Weights of a small GPT-style language model, trained from scratch on English Wikipedia.
Architecture: LayerNorm before each block, rotary positions, no biases in attention or MLP, tied embeddings, attention and MLP in parallel.
Training: a variant of SOAP for these matrices, 142M tokens, 2166 steps.
Each number is 500 + 50 x the weight over its row's rms, rounded and kept within 0 to 999. Layers, rows and columns count from 0. Numbers have three digits each. The size before them is the row's rms in percent of the matrix's.

# down: layer 8 MLP down (transposed), 384x96, rms 0.337, rows 266-297, columns 0-95
# up: layer 8 MLP up, 384x96, rms 0.34, rows 267-298, columns 0-95
down266 104:535412529484349486520487523541531584440546593525457456470561502504471490421470555590526551506485491556571450526516528521528493473557475465481574394427457446462546537442485569526491465492473484532493561480542362494614484473524468416494458402476518540483552531467543492584533545470563534460
up267 109:522491433475493547473480555529411437493473477506466630504483492460523458526552497539638530464598552558577480505555466495567494519518533595485393630516529519466542455495440471535476533513377529535477449541516497513522424508443480447381470383437489561511485502455483461515538515542506521535
down267 102:402460421541470426418469549489510509532524533472551500537556473458441480463444410504468467509429465555444643538549548570536508564461475491554576442453533537511537574483540504454568461476538537507570505459649464537488491564512567426538557520459494580475538553475524484531517483536526580409
up268 093:545477433571583525502447530531450476368482428517521439439487548540474498457510528495429529508520560529529486450457545507570474389531503533520484442508429499490577591454444482492480559587548427526629449454510429358451501494500595434496516476493459470513463440527443486454499425489518458538
down268 099:497521528474464602502548437482518452487471493451648449488464464531517506520611335449504487443556535436504428526513473498428568475499538472483485502612493541522434553516585482473584465475498447503468454611551495460508515480489478472507543507486502375540520514576481548565570559544548489533
up269 105:598511542501513507442513501442495550568618509511585494465499546450523432545489614445416343449517570501564426569488562572375472544527500474491488508404535559508455500534615424484477457428509522491522502479533539423534477495496447452472518468438478485474537428481498507531472535516488460485
down269 087:449526495533454472530534541560470498489427457448543502494561483478509612545436468481621585587486490461488566468500416442421474522520455505533586403450479393502543458497447509551485565565462498456502464590419439572495407510484584516496531473520448511437442479467530477503506388484525587508
up270 090:500572463438430670566559423499542453416555447547469415511518460406539475545534425465463591485498558497575502571509578506502474575533542484539432513430511487476555467433448469444457509488490490497539514560560410520600533494580495514535495496522518542525517526470472549426496488502459487400
down270 097:426510541576529405526421525552450421543437457429534500482489526491542514546461511570466441513383416542496478486441474491543485436544518507566463469500565540523471518527474546454505394568437538478415575469451572447509589452417459493497515593457476651510471509526505492503479437459510458445
up271 100:417513543453532535523535510473525600487531488563519527507514512488525503532475480431425533430485549572497508509344508419456569520572556541492380592552511429446411581478525409522582477489483435486456501438568568495590560513465561509436455444510498417530542471485470484530564460493472473513
down271 114:451553539467445596454532506492560492560455472477498479551516470492439528497499497563534424489521467592438542495444482450465573538502520496487418457560508391479588529509433441663491477469585463503637563474504570531491524529525499515451462546574452458534434539503472400517559433451505465528
up272 105:562469532459522466517575568429501468478484629543518453546519612460503404508524532520513550519581487419561446517515438496488458528489408524498557467528550418418532407470409458470511496501486557500380466512473477444599484381478493536458551497462553562499511503532515507511431530461499601543
down272 111:484567518537423479487536656432503494413434587516492524568479441481422529546468462557503517459481542525530414545542492569512537505494465529498531495536482564489458548421567544536504475466437448478486530521526563516450427595423448536533510514570586461437482630580536564451537436468538464523
up273 099:461458630521396527586491498439559470443526484412519520497549473567551521495520551578477506441585546558481408560533435538476536518452453542480465534540479523475371454499506503554479496516500565479609489481500484515480480507528470496558466441578493610474436430385538576516532553532525505430
down273 110:422438463486609558568471467547561436534584426526516522458573413526442536584496494415498438475531468496525414528485576472420528551432495450515506506556515512550581540528498470485441569426509454512547511470552548586513527486385449508425512498435498468469432554418562487472445514478418490536
up274 112:489419548489497464536540458561509466429527424544560485412444618397491523552487475456554525425455442603474490543467436559474524537530416477424534479538556418449465441513552541439445461499540539527518459470504516556455520468546445546490462434495578550475434541396541460457443543529465583452
down274 091:447606475543448449574499498482535480568466575435438553518522455509410472483520562561478481643465525417511449552472573503520473470456599546480444559508512536499448575437497490567565516527512518436454433490488545450561538583438512414454456520540391462446572479543449499423505464500527481482
up275 092:506404472473451466510506501440417517484525449481525444451500498459535479525549467484508482538542483490432399458562551532541540460508527571450511482528512523509577555484521519580454466542634538457579521414572469484461485465372418566546482517401596585503506421541538487425502505573486397507
down275 102:417449417488467525481514444416502538517515489472489488466553525604483507537539472466589498462620557504537543476486438491533483552512516541458493348525605469562540546420473496470509486528475434468472491442443421510431575400456623539434510478573521494554564521449472490531473468505424456532
up276 103:519580500506507485452550511574426557514575535431527500458604479504450486469557480464475574517471575471556539479463420539459518485547555409478547530568416430506434497404476570459451513503485520498429540504456404471452477502414485651515580513527506562540485506472578468485543444585470436532
down276 107:524494539431468571465456396473472497557529553416572539497532459584422491495457479516470435617538568543458430399521512488464443498452511457570463483459600461490491506406493544494424500555509496461487485511583384392465475480532470487432424554475483517442459507478452444477485569438540531441
up277 098:478532444484521526477563488498506423577485565495519496541489565444520423585562571611567447535440527556450512481535513390493439507522514525589466520520455521452536528509509472513472516466642495501470508561540461510512509461458467465638430418550515402552539520546466464541479639537482468525
down277 103:509506531527506544531535511440544440590569440574554517445460463498556460425548423505531394488458481521544582443417511446500480502629501449509447469513547491361451423622530505447466474464473447511539478459509532405556528466503523477394569565505454544505555530440569504543508518508496487513
up278 095:596497440474564507564514503500509531553569476463515426493406529576420531553481409414538539463565506563495436482412506513490524425409425483594442504524513450384535458528498452519500477458571485489536523411528531499449494500579491437534510503543462526540531538433457523531605436613505463527
down278 102:527412596488524529475588485426472482466387494568362516485451605431498523395608512512529464473515429499522486530545541502460529503471524496480440511491511546471557533465550527492512427482381453510580551545581408564586549515539469411558508515504504476480501507562505448450463551505505488462
up279 113:502492549402556457468424496450482485454480620539374486593527452501495439488481380476485552434528480482498517464491499541557485521504481515581570505530449503549526441460573496485455481524502463429543635510437527449442478484557443479493458455446462540499583571485432557542616500459513486582
down279 103:459469516551566559467404539506419540409504489515569507543557528456489525642562498479374565480549538418539425560538522483564532537416435548463505462488479498515585483526435446479493516544503505459500428523517475549440477533441522448579486450519616522462537454462528551482487531596528528581
up280 090:502603559538493557556464473475529458591356528606526471554502536540492446455524451538533472500511528522490521517430552578509629457413537524390474474527449510555525487434566518499435566478502468435415412485424465508423573515458489543448518439533428474540551508485551534525491523517525547531
down280 099:482475477508428416518448504527433477506471487510534511441472608535450543388520490414514581454467523497482565451486552436606532547481515501452508495466535459415546595504538471466548501567540574482450493504499527493604495585613542543459488530419548457463528510462515443464471557449624580554
up281 090:473492472503441547521402602503543478466532407458482531479492510568486513528651470524527486460461571544502500517493524557431536461457537582498404475496573513530554480470422479560453552515503437560502535556481501516503451462455596488474447433458621446575456542530392439507429492423552503452
down281 096:502555448504485470483526526406551501490459397515460518497552537469506563512456515408568621535461420511484453525519507483569446419527524459460580470570515403492616555483435486539545530602523483346445507551558514520495542524454464473571491556571483513463513474539480522458526550484526593549
up282 101:468478443538489538478560557557553608494488518487474538440483442501462474488536538513505485503473516581496360549450562552469529505594444495436474549349426494554457533582570514576532524542461430596432568461601493441463427498513434505519457536478501516545555497549513546455512447478531497427
down282 102:376441497465479383433510474469554666507561562513520490559565514589568506450536438463428517500551516415448529470499384507558511523437542465532444446415493510426482455488517502486507490556509531411544500519544449497526461502466518498509471493537455503506474436565522560477532487611599493489
up283 107:478435466464575492511439476573521498456489581530518513572468442521530592517585548484503520525469549456568491449340462584489513411517442524385531481477472480515573566489448502516473467510481466451547553454495417537583555445424541505419568481440537536564475560451571444475555510448461528467
down283 113:545540469587429566482477522583558472498552482435528413450499480504436565524501501589510474541593582533534458445499478549517498530526575547449526428512581454434523483558464533544561478590464551464490476443546440449478510542541498498467571533437512524569549661446522497522474535531551378499
up284 108:437431504599567471567488549473518494482470505594548399488590551560477533533436432493525562486481521396496486583504443499609479479476543513564506541602482545493482535435541462491497571532452421545403492440537549413428493509555478411465542447491452529533448461488444566556477462496445505458
down284 114:520554403450565452482492580568514522519554496521565494455527482379459554509539484551659442504546409557456471515484503505588600483547513510494575483442468467450530534573453536506511515483471507483576485534488498444479539534438494389466405406509524503544525555520601476538501506509451582543
up285 093:614382489395558477554541542512489478532636542415502439543525539480522426540544513466511491462433553538488527536573513514546451455436523441466500519501453468547487453455546480572538540474525496507527479425445528517431517563490498555555609543493533526670562502480499505505454521507540524415
down285 093:450498474565445521487478388622431479464511487544511542378519486500507491465443493542474373532455533489522526491467464481414514599501458421450483491488522495395531527516435427559478381543482551436474455462496451550559539479442460419459490541411507459486390520463535526541540489508511523578
up286 101:538442446474543597506391469520507569524524486492538594476517524466531480507577571512496461503586541468560463529460517561441475417453505458485415461503436590497548558602542499531528488499504405429465421407436478444521525489516506422508535472416517492500435592421430542430590457510475482494
down286 109:509521524464458447472534554542497540503431437407501481489489535558494533556574500482475564563482535471560475459495436531498410508521500567482528501355503371474474486508554557456444454491467394443554547423476487557474379468477467572439525495536537386400527560484503491550508483460468482406
up287 099:596484459476544570437580550476533590479504462499490573490422451530441560466554595565468528441461538593479486512484491514633523587438527498377465538407524443455458546463533480495472489390529550484483442543466492465554398472419521540475590488519492528551518490473474493494424481484525517533
down287 093:505514500481448565445457461448526411491602537517447501489535460489489604564497493434461398481567447532531504422570534388474438506441501527535462494481473547437544455418452469458490444517488558450556505431605476551487518521510473420536447457422461458591534440480583465445528548459400529461
up288 104:482557515585484475559464492517585548516558532466482489422422494433475487553526401534537515512545520554544447550544580529542463426497484560461514521608500542466457322588519520578450469586498477517466515403504518454490538525435496484582510427514464523504511457474533364487554506456496510526
down288 097:486454527489466557366596478654495520434525522477523497499492574609548551468589504522460557490545394502499551441446488502463534549451482426481470495427469576513543526474540479460550526482474458487450491633581506534418548529505516476474442513532566498493467478432564551448458510585465470510
up289 100:559513487518443540466485414545520475523469470434477467502407515518504472479488485395541547394444528566499511475399493474491412568536487502455494591523524622396471471480551442501473546525566462525519507516588538509568528473506517424470541409486467446392512535454596431521519506449414563562
down289 083:481479578461571483438474555458487557529526548520591467449494556448524437614492540518564520572561485579526506491500562484585456430545520554455523482596456566470522511412494616551549574485527520573526476484435499590467441483503461533448398577459520535531510535469475454447460540544541429568
up290 090:470466593471382470619516406510468502458428545387330440463505506471497429484552492500463497509504523510551472454431367546462487598435435520493527555545477479526479486539539493526492547519552494444489500550542523534521539452577491483578487552514405440480449532480438496527547476503518531510
down290 089:497554597457432484515508430574490527507450457614475498538504409545530532451470564441553496562425551522394529551623543494450471517449462502436427496538477428542522440477538471485460472509551514390433434469495433522397484556468590411442474534484575466519489523537530532516497459486520553540
up291 094:496492484534623532521502536549407459534538513454407544431475479587515587560508543510457405527468434570536452547398444429519474497527444536533445491514568470490418437519474469532475490464500481576637480476599514505503510519556510559482424514480527568458478473452549385461543430450497498492
down291 101:545494468495494559510372465424545548477525509592473464524552548460493532502529509477598533535555559508493472482586493516434461472522531593514545470569444477446487611542485365478541539565469519449414440463470457457516548548568420560482500433552492436520564624521466510455518502582498530537
up292 106:524428483498508495441492514457600550473474576432517568459528491548383544478488494482444499398481502568508458550506541540440549509505508530406526539511442438428416386506553512568452551433430449508402577493451499562518541450516487480607414471484506472442543469525589523405534503453507480497
down292 106:414596529435501518529625492445458552436535499477582502551442449539554531536551473407572480503518516578488535411542532519507515610511519522555473454498523451487563490516486450510528493456463457536601526577613432576434445509510470494394555455535458549520463528481521521435580473503561477440
up293 097:574537502488547573496487531500428437489479513507580450524504573410406480537475492481516444453473526573480417405465509555530525502483460516478629493404585497488579499554392358538478565436490474514460467574530461478546512426550454575463455516455541522493460486529478484470482415508520493590
down293 106:499449466600538423582467513538568428456528550457561436455510505474435473538486517550401510544503480500496523482434489480464507481538455437535430428532557552476494479526592490575431609526430417537488460453452570519423448415465484508533551475487549500434415462585458428507471501471517528378
up294 102:415502433588468548520489526479487358474386452544504511573494535501566559490575511499536631515458504570487561534467463438493515435516416470475451551561460518536503478493502505487474404488495459536515501495573502518398528434460488482515500535475600408474513439467591470527580429473531438569
down294 090:533462429427441442421437495576425569474526478479548492420492478463461558556440549489543381504434506544460441458483547445569484559470562535560503540558509500436444462490496559439425598532478546444449505526423525589534494558496534468446555433613515481445463508482428533472467557538508540442
up295 102:527466475479512552442476408504489544470497458563534520527515577451378603480537507475465512455570431478537410520468476550449456531588451502532482425563546474505512435543505465516562441552566470602431422495503542501380433531484481579524486431539548436604438506502546484436441472500450472553
down295 089:411486436499528438508512509587480505498374508543548474467634529591565451564464467481461539574466518491427488406529480532535487497487493465491564524569453545511598551502494504477519488530479500432511519372561474485533422488516479534426518447481433508418475372571552421516485514528523446556
up296 098:562554460491531537402498443492449480497504344449501457515575431574526519431554435503384531500591459460539556483462426496420544430532446536504535507534505479486479464541512535479477581434518505500398447537562423490552509479484489495521579477489530490400573453584551480476520556576514560454
down296 096:488546584456452503543481492529458492508464501494378449411465469506609471440460594437509547498431437487461477551498486466522455462572501544604512439546465367480477466460477440510485530452492516525489419463471571477401463425452371507453534549500471508523515507538440551520423432558573480519
up297 096:464505536444505449480552535550522476395446480370591531453618481567487530463511448469450463475453486511388538584409493495406453521411489503557537476512492513492525395467624521550531481534509488507537547437486499460491559536566458476516633496468461509505443464452481547452476516498456510432
down297 099:532590513533546497460500433490501529583512520450487544535634580439568554453519514464479530511527492531473540508486510550558473490542579437465430507452480521543487517479502435421419478433477474616525425456424595521497499513591492526492459410518625509450520440575555473486438616513479465527
up298 090:503514492466404528559509440494536465502549452577499444454491419521565481506533578515561569429417526486516486455470566534491469514376523518498603515520553577480568427566457537518475535494516526524578471617547385452527558598483490550522549510428493583510509539433442531548447450503509570455